{"hidden_act": "swiglu", "norm_place": "pre", "optimizer": "soap_variant", "learning_rate": 0.00764, "beta2": 0.95, "warmup_steps": 200, "doc_mask": true, "dataset": "wikipedia_en"}
Each number is 50 + 15 x the weight over its row's rms, rounded and kept within 0 to 99. Layers, rows and columns count from 0. The size before them is the row's rms in percent of the matrix's.

# layer 4 MLP down, 64x192, rms 0.235, rows 0-63, columns 144-191
108:53 46 67 38 76 55 42 62 34 43 46 43 46 58 43 49 47 57 46 50 36 30 44 45 47 66 45 62 50 45 60 46 67 31 37 41 36 12 41 42 46 55 37 44 37 55 52 49
101:34 75 40 58 37 73 50 18 50 74 60 74 35 53 55 50 88 32 26 28 52 79 40 35 68 59 58 61 66 84 70 68 30 61 27 58 36 58 35 57 47 46 47 65 53 53 54 47
093:69 61 53 39 70 33 36 53 58 67 57 28 77 32 23 51 33 45 67 63 66 67 43 44 45 48 56 41 37 43 56 59 76 69 60 47 60 46 45 69 40 68 47 33 65 42 63 63
107:48 47 61 26 78 55 49 51 39 48 62 56 31 25 55 70 74 50 34 79 18 17 68 60 41 34 23 44 65 62 35 44 44 74 36 54 27 45 69 56 80 49 22 55 42 72 56 24
105:54 39 35 75 48 33 50 28 41 59 46 48 46 21 72 59 34 25 30 52 71 50 45 59 62 63 44 49 38 69 26 49 33 69 50 64 40 72 70 46 36 54 55 49 45 67 78 35
095:56 46 67 35 35 23 66 37 78 61 32 48 43 61 45 54 60 36 97 53 60 51 51 47 59 59 72 39 45 35 33 73 29 53 70 59 22 40 30 68 39 36 54 62 75 46 41 61
109:61 69 44 53 37 40 61 32 49 50 55 59 43 51 36 41 63 63 61 45 41 60 62 45 46 22 73 56 36 56 41 75 45 61 52 74 22 38 65 18 51 53 65 66 39 70 54 32
099:66 44 35 42 32 41 66 21 57 62 36 38 46 66 63 55 46 58 36 22 36 25 61 38 78 30 48 50 40 45 69 61 64 49 45 43 46 25 42 39 64 00 42 57 29 50 42 43
100:38 52 64 47 62 52 51 40 34 68 23 53 87 57 41 32 39 47 41 76 51 67 79 56 25 63 34 34 67 45 36 47 66 39 23 41 64 46 70 63 52 63 39 17 28 59 53 58
103:47 31 46 59 51 71 45 62 50 70 57 45 38 65 37 34 55 76 55 57 83 52 48 12 41 33 51 71 62 59 73 75 48 33 36 34 40 50 56 32 36 47 62 61 29 22 61 37
094:35 48 51 74 51 53 34 55 38 40 39 40 76 47 34 85 40 23 53 53 45 41 65 65 51 63 56 54 60 32 30 63 56 45 12 22 69 76 53 47 70 63 33 48 45 66 69 75
093:65 58 28 56 83 32 19 42 37 75 24 47 47 55 72 51 43 34 54 33 59 50 51 71 39 50 32 54 53 65 64 72 40 53 44 65 31 59 61 70 62 61 33 43 31 44 69 38
095:47 58 45 62 38 47 70 50 50 41 59 29 62 36 48 53 55 63 30 68 39 62 72 66 64 43 49 56 60 21 48 60 51 55 47 55 45 47 84 58 52 49 80 31 21 51 31 74
123:73 58 46 49 49 58 52 45 48 50 73 38 56 67 51 37 19 99 60 61 39 44 53 30 70 31 12 52 63 61 64 39 42 54 75 38 30 53 50 93 35 38 41 61 40 58 45 33
104:43 43 54 45 62 34 70 42 57 56 63 61 62 44 55 62 59 57 71 51 45 67 54 42 64 67 46 35 63 58 37 36 50 52 36 34 63 32 28 40 40 54 36 77 65 31 73 41
097:54 50 70 36 42 52 32 39 62 59 31 52 59 45 45 38 32 45 32 58 48 30 78 33 49 46 42 70 45 54 73 36 79 21 31 56 40 23 41 53 31 42 34 62 45 31 45 42
105:59 61 15 45 48 63 76 44 47 49 72 55 41 42 60 60 65 72 44 49 10 53 51 58 76 62 51 87 39 31 51 54 65 60 76 38 62 78 22 68 46 36 88 78 52 36 58 34
104:60 59 55 41 35 42 58 40 34 41 46 22 38 71 64 48 56 66 81 59 49 58 40 34 69 39 39 67 72 78 37 78 65 44 60 47 58 70 59 53 38 34 77 50 55 41 53 39
093:60 40 47 43 37 41 24 52 32 48 26 19 65 26 35 46 48 52 47 70 49 36 35 70 55 57 47 46 58 55 39 79 35 00 54 33 38 66 40 63 67 54 53 30 71 38 55 58
093:61 56 36 74 28 52 75 47 37 51 58 51 55 47 58 64 41 47 39 33 48 73 19 20 61 36 38 46 22 45 43 61 64 64 56 44 44 50 60 40 77 37 46 44 28 33 40 44
112:42 43 26 69 44 72 37 69 70 55 57 15 57 31 59 57 34 29 22 62 44 56 45 45 46 70 77 71 51 56 46 53 47 44 36 44 53 44 32 62 51 70 53 77 62 65 63 62
098:45 35 33 56 65 74 38 54 46 68 52 82 27 92 33 73 59 67 52 53 53 39 56 34 37 66 45 23 44 35 28 43 64 29 44 72 64 65 49 72 63 62 48 43 45 47 75 48
097:36 54 44 83 41 61 45 48 50 45 54 39 27 37 60 54 30 45 42 45 57 69 51 26 47 63 61 51 50 38 76 53 51 47 81 59 55 81 56 54 40 40 66 52 51 51 61 61
100:54 66 58 24 42 59 72 52 31 57 43 50 59 55 45 45 40 44 62 63 07 59 21 40 73 57 27 11 61 39 33 66 41 38 49 48 31 43 67 73 52 90 22 47 54 75 46 36
101:32 36 49 25 42 58 71 41 50 54 41 69 57 52 52 40 59 77 41 55 66 33 41 71 50 51 40 49 48 27 32 26 76 34 56 60 40 21 62 67 54 67 47 57 66 44 51 43
097:66 28 42 46 26 45 51 36 46 70 30 50 57 23 42 74 92 44 48 66 50 41 38 39 43 61 54 44 64 52 35 50 43 60 50 61 56 37 58 60 68 44 44 25 61 54 73 37
094:59 36 63 63 38 43 20 38 73 45 79 46 37 42 50 37 63 46 39 42 47 42 37 66 48 24 35 65 67 62 52 58 27 55 68 39 53 42 40 48 66 66 63 95 32 46 57 57
104:73 27 55 39 33 54 52 43 13 51 55 59 18 60 67 37 49 52 79 27 43 43 63 39 49 52 25 16 41 58 40 64 36 13 45 71 43 29 58 56 49 52 47 33 53 54 35 42
095:54 43 45 62 37 31 66 38 27 60 62 60 64 56 23 57 47 53 58 58 44 40 44 50 59 43 39 51 41 49 42 54 80 45 82 47 57 57 51 52 57 51 25 57 42 42 70 26
094:59 18 66 69 38 69 54 55 34 56 26 41 61 21 67 66 51 49 43 69 46 75 48 57 37 61 47 55 88 62 68 54 46 47 47 40 37 52 60 28 81 50 81 42 38 67 31 73
097:43 28 58 53 31 54 51 72 81 54 56 54 43 47 50 34 56 41 17 68 36 71 62 36 37 24 81 45 76 56 72 26 54 48 51 71 67 14 67 61 63 55 47 43 32 58 47 76
095:36 35 37 29 53 43 50 48 11 44 46 50 38 28 63 52 55 58 26 29 49 30 76 54 50 38 51 65 41 37 73 61 61 66 20 52 45 65 36 48 49 19 39 54 54 44 67 54
104:55 45 61 59 69 55 70 36 75 57 76 64 50 48 60 37 33 34 47 42 48 48 53 54 28 58 64 52 52 58 62 31 52 66 43 50 55 48 42 47 75 57 54 23 49 52 54 84
106:48 61 70 65 32 32 60 32 60 20 64 76 34 41 53 30 64 63 35 53 58 51 72 43 56 48 54 58 52 34 59 78 35 40 63 19 53 54 65 63 30 43 46 48 71 52 27 41
088:65 65 30 66 35 61 34 50 53 37 65 59 21 45 82 55 63 41 61 64 54 51 69 60 29 54 59 41 57 50 40 54 19 34 46 55 54 51 58 53 76 66 52 54 54 38 46 57
107:69 41 46 46 46 24 78 41 67 43 68 30 55 47 60 55 84 71 38 49 61 68 56 47 69 32 57 51 42 40 52 52 28 93 68 70 50 50 85 49 43 72 63 36 68 54 51 66
079:45 30 60 63 50 47 45 30 48 40 52 67 65 61 49 31 37 51 40 61 73 48 41 57 43 32 32 43 46 48 50 70 37 37 64 48 60 62 42 48 65 50 55 34 37 54 59 36
110:52 64 47 52 59 64 53 58 53 50 60 52 60 23 70 62 51 30 62 51 49 38 51 78 38 74 57 68 59 62 44 54 58 49 35 53 37 51 43 40 30 44 29 61 43 66 58 34
099:48 24 68 30 41 39 44 70 65 17 50 45 44 42 31 52 50 31 27 97 50 29 44 53 37 40 54 72 48 49 37 41 54 61 71 52 69 45 50 50 61 46 70 35 65 43 42 49
091:39 27 40 38 14 78 29 61 43 58 51 50 43 61 20 34 38 51 38 42 47 37 40 59 62 38 55 31 40 53 44 48 46 70 57 15 41 41 36 46 47 35 49 66 67 57 41 84
118:83 37 57 61 53 52 57 36 59 14 63 54 34 34 50 83 66 89 58 63 52 35 58 57 46 69 19 59 59 42 37 44 63 24 37 24 28 52 46 46 42 23 49 55 42 46 62 56
097:50 41 42 60 48 40 23 42 44 67 52 43 47 14 29 48 43 39 27 38 51 17 74 74 55 31 51 81 51 53 46 46 41 38 77 74 29 57 56 65 30 44 32 48 41 76 75 36
098:48 54 52 38 29 29 46 53 48 89 54 43 28 39 52 60 36 54 26 27 51 35 71 63 63 32 69 67 50 67 70 33 33 33 68 42 53 32 35 49 76 36 57 28 44 41 35 71
089:74 87 30 68 50 69 32 52 56 63 63 56 33 44 64 61 46 70 59 40 45 38 36 33 51 25 31 61 66 21 44 31 62 39 60 58 43 42 67 59 64 61 54 74 59 45 32 49
099:39 50 36 59 42 72 62 72 50 38 60 30 42 38 42 42 71 74 88 85 48 21 47 23 62 72 73 45 62 26 60 53 13 51 54 34 52 33 51 67 46 53 27 81 76 31 41 31
102:60 51 76 41 28 46 29 52 54 67 58 30 52 37 54 21 37 31 26 37 42 85 69 53 55 17 53 29 54 63 70 48 50 46 73 55 45 49 39 53 32 07 33 62 62 52 47 42
100:66 59 47 54 60 49 52 57 39 47 39 61 65 43 56 45 48 49 51 35 44 57 79 39 68 31 56 63 63 43 47 32 60 29 63 19 39 60 67 60 36 54 49 46 26 41 34 32
102:53 79 31 55 56 46 52 40 56 55 45 88 44 55 62 49 59 47 62 31 49 79 40 44 36 54 72 67 41 53 47 69 52 72 60 58 15 81 40 37 67 61 34 40 58 35 72 34
106:51 59 46 28 65 47 62 61 68 38 69 49 31 41 57 39 55 57 54 64 51 64 41 07 84 38 57 76 35 32 35 62 60 79 43 68 70 52 54 41 32 70 24 64 44 62 61 61
091:45 33 57 37 46 35 66 60 78 38 08 72 67 56 53 32 38 73 70 34 85 49 55 50 38 46 48 54 32 40 43 48 59 54 43 63 44 04 67 32 73 16 39 39 51 52 75 46
095:50 29 46 60 35 32 50 49 23 75 59 51 39 33 22 83 55 60 28 49 46 45 49 51 59 48 38 36 44 58 27 60 55 49 74 69 56 38 67 59 40 37 45 29 38 31 53 44
099:66 64 43 61 83 32 51 44 56 46 37 42 69 55 57 64 67 53 51 52 58 60 35 46 30 45 43 51 56 39 78 14 39 59 58 64 71 43 45 79 52 33 69 50 21 27 92 28
103:64 32 54 37 50 34 41 38 49 71 38 54 62 66 58 63 57 40 35 35 57 48 33 80 34 54 37 27 60 48 34 39 23 75 59 57 63 67 55 86 53 61 52 50 69 31 26 46
099:10 50 42 44 35 66 62 54 65 52 39 78 27 62 27 44 36 48 38 44 44 80 53 71 55 59 46 45 46 19 40 57 52 63 46 40 17 79 51 51 38 21 38 52 59 49 70 20
106:29 85 16 22 43 84 50 52 21 73 54 39 72 33 73 47 44 38 63 67 54 50 61 67 57 59 38 45 26 42 40 52 71 52 58 44 60 60 47 46 67 41 48 50 59 47 15 47
097:57 75 58 06 37 64 71 84 50 45 76 49 38 53 66 44 61 55 72 49 34 57 79 36 68 36 33 40 52 23 23 60 56 42 56 78 28 54 62 25 50 34 62 33 40 57 29 33
098:56 39 50 61 50 51 03 40 46 49 43 53 82 27 63 24 50 28 35 25 29 37 82 57 40 16 58 56 63 65 44 69 29 34 50 43 41 23 70 47 47 49 18 35 59 56 34 50
108:42 70 63 39 34 47 37 48 62 41 48 70 60 43 75 58 49 42 68 61 59 33 37 59 49 74 56 26 48 43 49 41 41 65 50 60 40 48 43 64 48 50 43 45 66 16 48 28
102:51 36 71 58 28 44 32 52 75 51 58 63 54 61 56 64 77 51 62 53 80 35 43 49 63 32 69 53 26 69 54 58 19 70 57 76 61 48 48 47 70 50 59 58 66 16 39 63
102:32 49 65 33 84 42 52 29 49 74 29 41 43 65 34 47 41 47 38 47 77 50 55 57 20 83 73 50 63 58 54 57 34 37 29 52 61 46 40 70 56 53 47 56 71 65 43 55
103:46 36 70 78 25 41 43 59 46 61 50 46 40 23 54 62 48 45 34 52 53 71 53 50 53 47 56 70 46 63 34 49 55 57 40 35 27 70 60 32 55 65 75 56 59 22 53 54
094:39 55 56 55 73 64 23 43 63 45 30 49 59 35 44 31 35 61 61 54 50 40 58 49 43 49 64 90 00 63 34 44 46 56 44 84 51 70 34 38 53 59 37 38 60 55 63 77
104:31 69 42 84 50 43 56 60 67 49 24 24 60 56 55 22 40 64 72 49 46 38 58 45 24 50 75 61 47 49 67 42 49 34 62 42 71 53 26 72 58 39 36 71 45 22 55 75
087:62 52 12 76 49 61 29 49 49 51 55 35 58 46 57 27 36 70 34 62 59 34 46 82 44 47 66 55 27 31 80 41 50 47 59 55 45 62 21 52 46 58 84 43 66 41 50 58